config.yaml
head_dim: 64
norm_place: "pre"
norm_eps: 1e-06
qk_norm: true
parallel_block: false
final_lr_fraction: 0.03
Each number is 500 + 50 x the weight over its row's rms, rounded and kept within 0 to 999. Layers, rows and columns count from 0. Numbers have three digits each. The size before them is the row's rms in percent of the matrix's.

# layer 4 attention key, 192x256, rms 0.0397, rows 97-122, columns 0-127
088:469546544429499531527498456474432532429464501535417561460539543603524563483548488422473552480579505520387587557474443442507541548467471536526503489441465543534594498502485418519517443536492495542472462513505520398538473573501588488470493521512535475410465431472490610477516526370573472510517522504438506392503547395457540520532535481418452427477520482446512560482474558528477472538503
095:510454444552555482456456576556502491573612353519509416537502466522461468452458535487513535566436522507466474580452512510514533477484537459434406510500556453433467546485532540492414524521490561463474514497507473574428604491446479409547508446496521516549584540465447522465466431553616484464525503456529566618458441453507572511507500542479633532502520494479543514510474558491468474498481
096:457479396515588582454522510390493521474488579490521507433429442442542446561543416579534524544457559485437394505551426483515511483469533491474508399466508585481520480536427481536473525491429475609454464513524438520533604519540544567412393500495470481423573429528542499548430507526430416506569558463371552552487522436529488506458540575354514523509451529603532526525540506515460447511536
106:444509480477546588491404512479504508524529501491493517561476479419497508513468447527477490498554455501310474482494468521535491531508516506443553452479483576487507480415393419505470498434517524598562508518490468456504478477404511499424495434602544496430559427482501538536483513468493438483548525523436473423466548492476475465444495523504459488637492533503523482498482486510458502488530
097:595446437527558510511455427505527520546493532547525448495567503439465587413542547621475447454524480514483541547515523508546459458431513496468468458485476521438429543484542467458472549614489575646560528519450534543477508543435530514371572460473460500598652413461471505527514457527486570488510486419396482539436512498531505557490491507501519579581537536453577492532520456510441569505588
093:469505569441463454512466452593523429462512423442380453460565569424595545556450453386501621509523475488501435438488507498512454529465459446617561594490463554481491466442532631511583453465530538479458512550426507464600402561501448552518532553512510496463336543486457441479555485517558496534505467480504506474557494448498542495464495514541437485538516553571448488497504476533536451556515
093:459552465483504437537565494437497497486521507564506490502529568416531441476473434470508452486380528490635492496514470554494536467506478495598493511540433479494478480560610477523467382526478414479526547452519500471552512480515489515608523473408533515437441569557486410464453557506466487505473532549463571539442426443513525519440475468477489520449486439500508484500504462537496508505491
090:449531474477462522523540454386492444397486485480458542506517545500499451571523467378446402514405487474623534480461440477493484496496488516596491621578502439487540465477645520495547512500426469371479508468485485449547546468626537536632505469501544469457421607554477464428549504491540475504430445512538509432484521463488441458464512486486526476414523394497502490537492551502475528489510
097:491545443481501534484447486516477545467451501387370442543571552502581522460517464484482569518549569450469518545455486502525437513487454399459504485433470428469491513458515568425583469405410481510521548516502443533533442479557485479540444532506524549466281583547469454501473363481416509448457525525461412544465499477412527513490484590504466467503483435513471497499575493461552495372462
109:521546503556533509443404483482508524523586452553612538565548474481472545493549433585538449455357506545546467484469482466500522487493547462496508384523511476501567454684419447515415445494510546499529503469530468530509582495469590467516499394413496505506660465516494563381453539496460504472572546562486539465481488479471452522454495562392475469564496460437538488575535486515445521558446
088:631448546527471495498550483490399489473427498517470449486542511546477491556430534371524427563514494480533488547423540564531454492443621494559436598550505450422495543433573538514552436500480533438547550532393579453476517458482427461525524546486529527507415481535493397470498483560522469495499459536579463571541493479484539459592513445520462447450505528548459462548471543487546460466497
089:474570539461463494451578468468473535487414500442408533489433446529506486437540507427495524558587481495536434473596515471582471448557570507494451538511507445467445566370474473483518476468474521444483412422499556570446496540557469457505526637502557480546421568535538522573502391520536534413502533537553436476426485479565514489468512508514492523471431379567504503500503560439508463374486
086:544560513615607516525408463571445577599537560556596448592532506567474600518617528553439411428444472563439586496448376411450466533532488506404511415422529570555521481491452390559483464491492540475525533497528407556546463554469501483391470431505440450515644434453558522559531511427497414481519505544474483495537487476528476494499486467487381523554542580570515545525550484540441473503541
089:466507524557526516526478548488522567602520508506597442547509448520548480646489529529498567440548440431477509487495487497512453505523504480464525439427457601537442555430388444455429530579554489505531533443467510497444494521454443519444461463463504497549447428536484461523507507494522499483390520510485427499447472490484475452413486541494549463570509567533439572573532450572464492565467
102:582510537515494489607560494531632548570567533551561487552487532403571368518522563472536428459517487426574555433496419499485502515498440398571491557475537445446573461532548409535525517510471485495522472409471450506573498613540431476575477452547556588531506584478474469567602471512585537543527470489550530465518438559456507566455519530517466630504523492471447553497423580551508491459499
102:423535540454499448518529485480511499460359495498515513473532569526551465421461508437506507516486528488580504507623499558511513448498574448567502523436500427480366479533485435529479508497493576538466502456515452527406552405563515495564500458532448556522514554577521577483580562475546558525380501477609556521460521463467530518375544488468492615549517489567454483508577490482535503456479
097:473511504473411433520485466573513477436462433347405567527481489503569483495487540375503510474538499452463524524451583477558494493482535477542486685537464446473491501406525521423536424482585528493480506521493583472520536482437413552529518592561559587482354612519522499568546470506517484524446471468588435577548536489482539539486518586592524486525562462595505471497459507430484507478505
104:394531405507481438432481471445529533433540505409449628569563494411462467479455421453480539553454485534559463535461580435437523485537576537546467572467547490508537538545551461376506476469492478536541440473582568456514570470504518540528399494499619514522422542585432507437432512478522488571528523492474482541517513464500438454445527514434534442479643393466530493467541517547484491539495
080:528417445540461448504577479478548464429448493442473470557449600473483474467513571437498549523462511444470601502471473555547395413552509553574489575498528428486491491501622537557462538524615498445514492472508486539490483465493472514499522540476455446548431586592535455490497447533543495584402517471518458537477388451540500493508481500507438496466445443568556551438531545446577416523460
094:404545514466457419471436437542521504493495444443405465522508468526588426525518548409507543550647489535456517521508481519577538523451510487519455635507502440467495584423436473556582490409506518418467550487502540504482521526515417513539461553478553521518443484512457497588538534464481425460398445510583459533532484601440485517454448471551432447537529527489486538391457524470454416497475
100:486514433495470484438422489576535432428490525501485501599518465389493503645606408545510499531415452490479454517491551613493534510480424487505499488398509451487497478508505481487512559472529449431465539533482510396481532479518452486541487477417442564454500495477411457412404409530524554457473514519487491435524445540509447530531510543448520509515510433467483494507597500492437485386530
094:485496504569459477439442504493497444508563469508462576594505530492513488555426496532533420580533509507518491402458555472491420516425488396448531510463426446505572492496469524522444446552523494495521541476480546511456532461603490456535474505521594555350564518614482524522428475474577408481476480542493557468408412466449561442506400613401460487453492451514384498527491439505446511379483
101:468436399539499532526511458424446566375522500492495629516518481512488521540541500454410388503518523578517456525460501443545496603521559450499529594490512385521396437571560493487492557499533378481565415539580537473477528536553477475515509548514528512374401516481464437505528504527517416552444449550471635545513570505445389432534469489457506518455506450493525500597482475493432593565494
097:522486439526576510450498556405549465576605495578605501504519501545470494532519478598542379457339445507538478509561449505433577452439562498439447394559545564461555466579391485571452504543515446537566516496529445489519592511475523462395434425522523478519670453469551546462449574533509473560543634535444574451463560521491510476504474603436499525504524501412518543541537493487465552487457
104:438460471460505420464562471383466573489422472469485523431552611577529515414445484449530542437498526581526562415544553518497523487413422457505411511517565419501512476445580503474476512497537480459553437461560379551443503491461452535568468515509499508528523561560499545561513464506559502521493428473526525504453572439521406486488411440609513588462583496523498515498541459551550444540443
092:487568492540565521465528432522513529439508505638573444520451454474474567487516486542488590400516557455500583459501539486477400446432472510492489425448521512502460475483448415442444521546479609551527563496456495487508483475415485551512517447568431536530618443524486495451514521492511504425460490521452431534526446473443440582536470439503502474521518462482539501528468389481427489504494
# layer 4 attention query, 192x256, rms 0.0446, rows 98-122, columns 0-127
092:524482585537535481520496539414467549523403510513537404540465496591456472444501512496567500472547488473439525473633515457499534576440557501492550477486456524512490464487433379517574451522578530499480544480431562551559521450560508481458593537430464523546422486499545523522555472453359504506486488526482374461486534546493469401429566534598407558562490553530569508449545496495540471513436
114:434453456520420495430492407519498585510444450474484534570567478453601484527474511470457543582514598476496452498459472534411488622540531380532500513516504529452449408463446524501436489531428615458496538408533469612499612483470473474555554491531540585472574548605455568520500494474485476497375482492518476451491476558435503507460384457504507471456567428570478429513527563568480530521420
096:420509582426449389548554427503538489466387495432393511409573624500566445368388529378453464481556554451561499427507510516470448450513510405495531536456447511505527542407544489437502460508527587514474565463488489462500415511527492469511573505571522524480435605557472560580448416455576538516448450388473450505515440519545548486511439456524548523510511425506491473479492605469450516503389
093:475474521548571534531441506594483475589475493458505420559551503596543567482484479510501411615446434521409502450534453485478538557409428422473571491518521518581581474460512558469512524431507444502455496557580465415455478484509524501468569525553515475511515533442505495428539450569598427492532425483564507528517524453572529466528587436525449486457502511487472491497419475562646520572485
098:442519516484509493500478578446502455432487473490413485402502618473455475426526558458513554534550538557569550598512493464530516449485527554527518519473554501529497560522518447456477529469501443508597414522432549510522564493501461516591452490535472547484465449542441503513363538458571533574397442484448515442579555409566411541462492468502488469407518511502552445410482519450478416550516
088:600462446468480523453441400456483423464495511438470603448452406450486538594557575569517538488428500479471482498548600471404558562512462419485466423521509556577477515538524492427558597524450482519482486497516501437492577599496555545509588510461506549448602503564391583460436552476520463437437468477508571500514389452501480503453483542516450548569596473500441445503550520537492399509465
082:555488553595543486464491470492638409549497434587528559508556539502377501490507471521513564408504528531524561514429586507420507584495524563491487414505604522488543506481494587370596408404564514560443501523492538542437597499463509559502524481449551495504438526481464536397476510505564515523490496436530569502560446595522551510514564438473548443504488447477441430507498449470461457634413
100:458483475556516516523500492459497502524447589446473510528440496400541469464450489568537502486422554473504442465590524607567506534562486488509548455495562523473416438510481494557554587437503395501464389458482571537491505450488504528535567610443493464531514483617422564480561439511463519542436538511571442448579510504596381549448484557495547486491521514562529447407519522578560552491462
097:544482485572449438481511489519563448475516442538444536366454526529526425463460510508434437516521578491493499500645535519430467509559564534460458399509534525413409483451435430405489413553578566519499603393535502493429548587449518526464465486510492522531494494511436618491494496501571560432461506423438484543489440533529572495460466499491575522568549480463441480496483452498370438497525
096:442509502486571549560439489487418548535538480499542523461516476543461574522563487542453492536453472511554553504461433517539530505454464534502509529488492546530479446541545556605440520551502443427500487576567429518486456597527513493507446359460489400548528434475421491519495494558453473566521499498515551404521564500495433484523530437498434559431406584380477591541530467542504566376557
096:471561510513484563527554386528517543451502421445463480482461484430597512408408586457455519463534627474538477437453491494491518530567562587532471529497510503419493467522493468492503469427505526522453506495556583461549565412385477490498485506513510459606401479541544476454518542523421549523452464545523390426532460580471523538576486514559551368554549505520487446474521491479486480457537
083:450479529557437497397523509545574467489541466520495565373604570461403484476388490490529456474539572578468556532546546547527479510520554519518489489595522491448466490472520508439485447485477404518570473497460606493472595488396545470472540466523497540530459560489490481517438462518544569500560502425519528536448518535427515470447472479546501565530531547506532479517504530401517375511463
088:522517473501541461526549564465548495540500452431432400461426584489471476494423518469569519598511539450499483496546403591432535501485372530497588491551507500505496361484455429590519559458428527483435509458481400490478589488461513471494536464531489435477483565577394462598537398535426497531477497487502451467556483495495452505443389552408478478500597499480561513446490493526500481449513
094:609421526491477518426466559433549452557577457526508570554517406549451405558462558535613511413490417495484458484415541507549509530499569494495479481584555554488499552505485450472503473514560493468591477441474583547501506490519470552437475509461553542447444523459428549477552462437504477443407529523481500626451486507506579530441513553510468571542492544507415568544473439412435364536453
155:604439525521514558580474445533433507566566546517601468587506441576507533571554515582480415463480434491456549508481495513584465548418530503441465505476498529523573534521506591537576534477471413478404451610477514447536445524518473564480449511432523504511511452409559412430593490526456451542533520561542507497497476598459521521547488534519432469483458479481432523531478553513549563453587
095:530563575486542466540506551486453544434470499520542340480553533554506584409434516482523504626451471478518539530506435512551463479446508601485466527491501402485507442556525448550538566485531472438516486465549532409459446433536488436530540520458424321535441505479526447434578482477493524461543476544570456484559529468508492492561560469567476502443437530523578579413430455480575515478498
176:484533479487422420479528442495566531440452461481434495387512568486497473434432476397544565543490577512540541483499508476438506515574489514551457458556505555478429461452503458456502476540479634509517487404524481489459514474428502449501558520532495501544486595587425617478410429462579540465488494387472421529536484484543585480491448427518574471512616524542613445458539496446434418556390
084:520617473571523544478464562425511516496524572506537466543490503526497557522527525506515481402488459517561523469538586462461505506406516538415481477522488484536487448593467557484498552551467455472419490584378567458516598447531526546494506526516549475454488428514457401519505536441534439497625425504537497561515535581412475526444565502566627449516525480499400570570488504456448607464520
099:483537549444470506518521525485534458370531512488429487462419565473414516426407418457468485450510474422542532504533498446476549543553425478525542502444414542390403512462494473538486543583484439448542492442500506492504567546572468430505436418497571457479465555593481525604526434554425486539516452487452485466472443543543526422509532515512463536453570567458470498516428440484508519436453
096:479482492552521533554474477455496470621537524557545481512553511464456474538401492496494417539438491491501531478463437446478528464520518302493451550512456473464483534449465543484564442431505514506547613431502555581429465406522480562502605431599544512379494572459585492527531525519438447506444455432447535584564449550489526481362483501545448477460530467535489460505487565512551455534512
099:508484515501468477528570625423510482599410453549574524517485490543563426480452580551529473446577496471451552532568587488581429573402501539467501519455540520496503440502452511433557493493494494546447465521433494478492595525434518507521450517557392460526421470488509541545527583545501492535506547562478532490505421495530469579387509509572588496482516435506400460514469533534562410511437
094:588558479563531491508503526490537381543449456609498549432587421539367458550479450477511447395510484590556583424459524581500396480436456486560488413480527505570600528503530514399532517511528500547473526571484402523472524489544521526491451579535453624477537551457552532515398564460549499471474439517508537420507512511460521531516459442529568495509489532442409453524496494521479497446434
095:482439528521513462464534437515571516544549492589573512538512541462512466509523542539538557509529485482539545540499444429545451556509533411536521438460538548515448510439454495493515490593444650501515564481539525568468502575543482485496472472497573523484528567448482503605494547452533389449413597458503537589499347485452606487481520472486557575522519499514482521507561564506463551470477
096:548491529443582551454470510433443479514567552523504521495529431570475451552512478543496507508555529570454545562458540528528445569451533481526566523460496484534495508556425457559577513459490481529572501578561459431507487522599559493431457554505545594408469506417378508471525535509534572474528498503447473559421505467505492409492540458511461455505467469558442493545501486493546440579470
092:462488451464521448553441468590410560508505500454492427471540523501556476419443510540493446545488506545475491397469485569428561540503599571509468499536546538521457474561537541460500490520441501512413453440426482533411646539440613445534467511530492506546452491581513528537578520525567525522506485419531523475506411463571521511508458458502656413453556483460518465496393534529563502477440